Weights of a small GPT-style language model, trained from scratch on English Wikipedia: vocabulary 736, no biases in attention or MLP.
Each number is 200 + 40 x the weight over its row's rms, rounded and kept within 0 to 999. Layers, rows and columns count from 0. The size before them is the row's rms in percent of the matrix's.

# k: layer 8 attention key, 512x256, rms 0.382, rows 167-179, columns 128-255
# q: layer 8 attention query, 512x256, rms 0.399, rows 168-179, columns 128-255
k167,106,165,148,131,218,203,244,252,194,194,227,178,186,255,182,202,193,226,254,211,198,138,235,206,194,130,159,198,252,185,280,170,216,198,162,200,105,181,201,237,132,173,231,142,158,253,197,184,188,156,198,198,225,111,144,258,199,156,155,150,228,125,223,142,163,212,158,145,196,116,190,166,153,140,195,230,183,130,193,163,145,183,210,252,205,270,231,216,237,261,248,164,245,206,170,206,192,202,265,247,208,204,171,187,196,214,216,186,163,192,164,196,202,175,222,245,257,243,314,263,219,131,176,256,235,201,212,260,269
q168,111,171,258,221,201,220,229,129,233,120,134,239,158,235,173,173,168,212,179,159,206,219,199,229,293,231,200,160,173,228,210,190,224,204,247,156,191,293,128,185,247,185,196,192,272,141,281,241,277,202,189,160,266,254,229,213,179,182,182,275,179,198,177,178,174,192,243,215,261,165,216,183,211,226,244,228,184,199,179,217,186,207,221,191,185,232,238,147,225,174,234,201,178,224,218,232,222,232,194,209,203,167,178,278,326,246,220,181,312,177,166,172,216,232,196,207,159,164,154,132,172,125,250,231,225,207,205,209,174
k168,113,306,241,199,143,116,214,222,185,160,202,192,137,206,202,193,289,185,152,189,165,172,226,185,216,224,283,196,300,150,231,188,188,277,265,211,196,190,208,238,225,254,166,179,156,156,241,220,195,191,256,205,209,240,199,149,173,203,260,263,222,277,224,207,224,189,218,192,264,236,196,192,211,232,194,170,311,195,204,167,170,223,240,290,222,196,130,178,196,201,170,196,128,172,153,226,163,234,173,215,179,182,179,188,198,242,212,226,229,87,186,152,169,171,158,134,201,152,151,143,173,161,259,298,216,206,152,245,220
q169,104,272,202,203,179,150,161,246,188,157,219,211,222,133,178,229,295,277,203,228,212,261,190,135,176,194,116,210,272,202,172,133,143,248,227,204,198,211,160,153,231,201,170,204,149,161,116,192,200,109,164,207,224,207,245,185,233,214,149,257,157,221,234,246,230,78,229,147,218,208,185,205,188,218,149,183,190,218,214,209,190,175,139,257,231,168,169,173,195,148,254,191,162,214,192,240,169,212,191,224,216,213,172,253,209,233,194,193,232,105,188,275,274,131,202,236,232,201,216,188,189,185,196,212,225,181,200,160,164
k169,108,209,126,180,150,192,143,212,175,159,236,153,184,173,200,203,238,236,192,197,244,219,264,115,113,234,218,207,218,191,154,213,134,251,187,133,167,120,205,201,240,197,163,221,229,169,193,280,192,184,187,245,175,191,200,156,189,278,141,158,137,240,233,288,283,120,159,146,201,202,243,155,196,254,203,211,189,214,163,200,213,164,171,182,153,258,182,178,210,236,217,227,148,236,179,175,261,175,227,228,255,154,250,188,157,207,240,213,217,208,197,250,212,165,217,210,166,167,240,193,225,135,133,200,216,216,249,149,211
q170,108,259,158,102,185,248,173,262,206,216,180,181,252,123,198,171,261,257,205,227,200,191,153,215,279,179,219,227,215,171,262,225,252,195,184,142,205,225,147,189,242,273,230,271,181,185,131,153,241,191,226,167,221,202,197,188,254,187,201,137,165,188,239,117,201,142,220,149,163,195,188,210,219,201,235,251,180,208,199,207,89,189,161,129,110,213,221,240,265,125,208,143,197,210,249,185,273,106,150,298,254,214,243,154,285,165,186,168,229,242,234,191,195,180,209,200,168,221,223,178,185,219,187,184,243,186,165,193,171
k170,115,185,159,151,218,179,218,179,201,254,170,196,221,190,187,111,204,170,203,237,166,272,215,258,243,184,211,158,175,175,220,191,228,222,139,153,270,233,205,186,197,176,222,178,226,166,153,224,206,185,188,214,237,142,133,182,147,208,303,245,185,253,224,182,246,214,265,189,220,234,233,197,173,161,159,278,170,286,234,246,131,182,245,197,118,271,250,147,241,182,195,189,249,179,213,205,228,219,174,244,260,205,219,148,269,157,220,280,204,203,262,190,235,145,138,228,192,186,218,229,217,193,172,202,205,135,174,196,195
q171,103,181,254,190,85,199,214,212,228,214,272,301,208,202,136,211,261,266,192,197,121,182,270,153,156,190,200,150,157,197,199,197,174,164,184,225,175,197,140,206,185,180,193,226,232,128,160,204,214,205,206,196,227,179,204,174,221,166,253,268,191,200,254,165,187,164,184,162,241,175,233,113,226,129,202,158,213,201,239,266,207,254,198,219,116,175,170,160,235,206,162,199,195,128,203,190,244,249,261,209,189,204,159,213,130,169,211,159,207,150,178,214,186,178,194,284,149,254,197,157,196,203,229,233,326,217,186,297,143
k171,116,120,226,211,179,238,199,232,215,190,282,271,200,176,241,190,255,217,244,215,194,204,171,212,221,222,213,167,252,241,218,178,170,180,253,216,142,226,220,161,194,194,188,286,149,85,192,187,130,143,141,185,167,193,184,214,257,108,216,206,125,82,241,268,202,235,247,211,232,205,194,212,246,166,271,223,185,180,221,229,178,186,212,216,273,175,130,149,190,179,247,83,193,168,217,146,202,182,215,224,161,240,233,236,217,210,241,216,175,155,199,292,217,239,231,174,194,238,150,234,176,187,216,245,248,183,250,154,217
q172,107,228,239,116,267,195,171,267,220,204,194,223,266,153,283,270,209,172,195,151,229,143,168,157,225,260,206,146,170,224,158,239,245,220,170,145,261,215,168,127,212,249,197,223,230,247,211,197,216,240,199,273,217,185,188,227,165,180,251,135,224,139,193,190,183,267,222,185,187,201,149,190,224,147,234,151,190,183,137,313,234,171,222,199,140,251,177,168,257,184,211,200,168,162,139,183,210,154,221,219,249,266,212,227,286,235,199,182,273,230,283,203,166,202,204,239,171,243,192,182,151,205,226,236,261,214,277,240,298
k172,109,277,205,152,257,212,134,187,200,289,212,234,197,188,212,240,199,194,257,175,193,221,227,119,244,202,229,164,204,155,218,125,126,226,176,189,217,117,218,204,143,231,178,136,196,179,283,182,195,201,258,218,203,141,260,207,135,172,191,214,147,158,187,186,208,189,195,206,221,209,158,167,218,214,192,176,255,193,192,229,210,202,199,255,174,181,225,188,218,173,209,152,205,173,141,215,170,115,190,220,187,160,219,157,238,223,194,229,223,232,203,235,161,136,234,195,230,183,194,152,212,242,158,215,181,103,139,148,204
q173,103,239,166,205,186,124,148,293,170,190,277,211,236,164,148,276,125,219,170,271,186,180,164,138,161,173,225,173,228,159,191,164,243,146,158,251,213,205,265,175,204,242,156,201,175,224,264,224,199,157,227,125,212,192,185,159,165,259,240,107,177,201,218,208,183,226,210,193,193,173,216,171,183,123,159,174,203,217,234,225,154,222,190,280,155,198,200,163,171,184,213,245,210,192,219,225,141,171,175,222,163,268,168,195,127,140,193,203,165,202,195,198,183,216,165,175,157,170,181,226,240,203,221,197,254,288,116,282,166
k173,107,219,208,196,210,120,180,214,173,111,231,207,248,214,214,190,138,236,208,263,205,176,168,179,263,209,257,169,165,209,240,259,200,195,199,240,233,144,186,274,166,201,131,204,157,197,153,183,176,221,243,226,162,260,231,169,199,221,272,223,146,195,173,143,273,283,233,257,252,283,279,180,219,243,154,208,199,188,196,190,162,236,225,239,279,182,122,177,229,189,280,183,239,205,194,107,210,219,221,255,192,211,210,207,200,200,133,149,219,212,241,181,188,255,255,188,194,221,236,266,206,227,166,226,187,204,261,166,224
q174,113,278,213,113,142,220,242,271,247,208,175,168,231,154,185,173,255,223,220,203,224,248,95,246,245,208,148,252,240,181,111,113,250,237,168,195,186,167,237,224,83,196,153,128,285,174,237,209,203,176,218,151,260,178,144,273,193,199,184,197,197,205,245,170,182,308,220,172,223,233,193,136,217,190,180,157,215,235,216,311,242,225,159,230,212,197,174,203,182,165,226,179,215,204,204,280,159,219,129,204,226,244,252,240,126,179,185,145,189,131,119,206,220,245,205,233,144,253,168,176,200,161,191,187,172,226,186,206,197
k174,113,229,171,133,191,172,218,245,255,215,205,249,238,275,229,199,224,167,202,181,209,247,205,156,157,197,199,247,202,174,196,231,248,224,218,260,172,108,163,251,176,211,286,193,177,269,284,175,137,203,262,208,259,170,145,161,197,273,131,185,145,152,217,188,229,227,251,211,186,221,167,213,251,228,165,192,180,205,199,213,262,205,101,249,163,189,142,239,159,143,141,189,187,143,188,219,258,211,154,170,142,204,181,197,228,235,236,284,219,179,244,187,181,241,128,146,138,235,228,247,192,158,265,210,248,201,156,177,237
q175,111,129,233,209,180,144,168,139,226,153,219,180,226,191,207,230,252,243,207,185,207,190,248,247,181,149,197,196,200,191,151,206,211,191,167,235,209,183,134,205,219,190,185,195,185,239,234,188,207,188,126,185,154,191,290,288,274,205,160,182,174,225,242,152,183,261,195,203,215,130,224,203,170,195,169,204,168,246,195,265,194,238,179,225,159,247,254,261,210,209,216,145,176,265,200,189,209,244,250,203,172,255,237,158,295,167,170,252,161,158,214,183,201,222,180,205,172,186,169,209,119,275,135,139,290,167,169,188,175
k175,116,237,125,185,219,174,158,316,256,213,161,158,173,212,192,201,244,248,109,214,197,207,213,198,158,274,193,205,223,234,214,200,246,180,136,224,231,181,210,235,231,132,167,212,219,220,209,226,183,242,190,180,129,235,146,255,282,185,234,213,181,254,269,169,215,171,215,158,220,186,280,174,223,147,250,233,196,194,187,165,126,213,199,174,150,223,209,249,147,186,181,178,230,168,242,193,205,207,261,170,198,238,178,239,207,184,141,203,164,165,251,266,144,211,116,172,251,193,201,216,164,251,231,216,266,237,172,273,239
q176,107,232,183,280,199,200,225,211,255,236,192,281,159,144,188,287,231,184,123,184,177,175,191,215,184,200,196,276,162,233,122,228,189,146,170,258,204,153,154,184,157,237,205,210,158,220,180,245,245,182,188,234,143,225,171,178,219,111,309,156,156,226,223,201,204,243,229,212,222,210,148,166,115,225,198,254,185,166,230,162,158,231,144,269,280,243,162,217,256,198,211,143,156,205,234,156,211,270,173,174,222,133,203,225,212,174,245,151,139,267,171,201,212,251,207,235,148,214,167,199,145,188,219,201,258,202,214,227,182
k176,119,288,227,224,251,213,215,238,206,192,194,124,155,173,188,149,191,227,214,224,128,163,208,204,255,168,150,298,166,215,135,192,220,262,192,189,127,196,202,266,111,243,162,188,152,116,198,191,200,174,227,212,123,180,206,153,236,181,287,180,202,213,175,182,237,176,196,192,164,161,175,175,190,209,231,207,190,182,167,180,206,202,222,221,206,162,169,195,215,168,199,201,182,164,154,219,290,232,160,149,225,161,277,239,201,163,263,211,180,195,97,183,188,179,229,201,234,201,183,202,304,230,216,216,189,215,162,199,144
q177,106,197,162,134,217,202,206,184,170,176,201,148,173,139,243,159,169,204,226,255,250,227,200,229,225,256,219,189,215,194,223,140,244,219,193,140,218,240,170,119,248,216,74,193,217,127,237,127,220,221,208,177,171,183,206,228,247,201,186,241,177,165,181,214,186,243,182,130,178,132,206,109,172,205,201,175,218,176,201,208,145,200,231,214,267,178,211,153,232,151,197,218,216,228,192,239,258,267,220,165,152,232,198,206,185,229,187,232,183,202,166,250,236,111,198,187,149,183,187,206,138,228,202,117,154,146,207,176,206
k177,111,258,228,198,152,208,262,275,187,207,236,228,182,210,273,173,193,170,166,205,165,223,292,279,195,144,206,213,198,166,158,206,205,176,214,159,223,205,192,234,238,201,191,188,157,197,181,197,210,176,205,185,197,188,200,237,326,222,150,241,238,261,192,183,182,240,177,151,168,186,236,212,139,176,191,208,186,268,262,193,225,221,152,201,171,223,180,226,210,209,208,178,153,229,143,163,213,207,159,227,173,146,181,191,187,294,194,124,156,157,110,160,189,150,216,229,245,210,168,171,176,209,257,253,150,146,210,225,147
q178,110,110,232,180,181,122,238,155,313,232,193,182,231,175,216,252,185,215,251,243,175,248,208,225,253,210,230,170,215,316,166,172,212,241,271,149,212,155,179,187,199,185,220,207,209,189,228,187,151,263,189,140,191,205,215,205,240,216,141,154,183,187,241,125,189,187,132,118,178,229,201,201,159,207,174,218,196,218,184,168,121,223,199,163,245,197,245,205,228,176,157,222,246,148,229,170,130,155,201,190,185,222,156,267,217,257,254,285,203,223,200,189,208,181,211,213,215,255,164,209,231,165,212,182,216,187,217,135,164
k178,111,212,214,177,238,158,192,180,310,235,213,177,224,213,180,177,120,187,247,243,189,190,130,220,283,198,166,175,228,188,222,206,147,188,222,176,207,165,211,187,225,110,214,219,173,169,173,197,179,175,220,148,205,207,196,168,248,136,147,174,223,213,205,172,228,172,217,209,164,210,218,166,214,121,220,265,185,188,274,95,252,149,156,243,172,193,149,291,199,157,182,184,176,217,180,220,242,199,281,247,154,134,228,278,256,256,200,205,175,275,86,200,249,173,205,186,198,214,106,158,218,225,213,227,232,236,261,212,185
q179,106,240,213,207,158,193,173,185,208,188,272,226,206,253,214,181,224,245,234,210,196,194,246,205,313,225,312,182,174,239,177,174,158,193,171,198,189,200,133,192,227,147,192,118,219,218,167,265,202,237,196,132,198,215,147,168,177,223,196,238,226,218,124,250,249,195,185,290,264,153,140,222,260,238,197,242,203,188,189,145,189,189,208,149,147,203,164,217,273,207,135,215,195,251,250,194,191,214,127,211,226,105,314,165,201,185,174,191,274,244,222,202,220,240,203,189,175,201,172,205,238,176,197,191,135,221,201,244,215
k179,116,166,187,162,184,172,156,223,170,155,230,198,228,249,176,186,317,170,230,261,192,196,228,197,236,200,215,215,212,167,190,131,228,203,191,245,212,189,192,176,222,189,167,243,192,232,160,238,202,194,170,177,174,176,158,186,210,143,197,166,187,255,133,198,142,237,180,221,250,252,187,254,161,264,202,227,162,219,187,159,243,234,228,144,158,129,190,206,155,257,223,175,290,203,186,215,277,167,175,244,245,196,238,118,189,213,268,253,267,269,285,198,220,196,190,182,172,148,149,192,214,166,205,127,222,228,228,243,232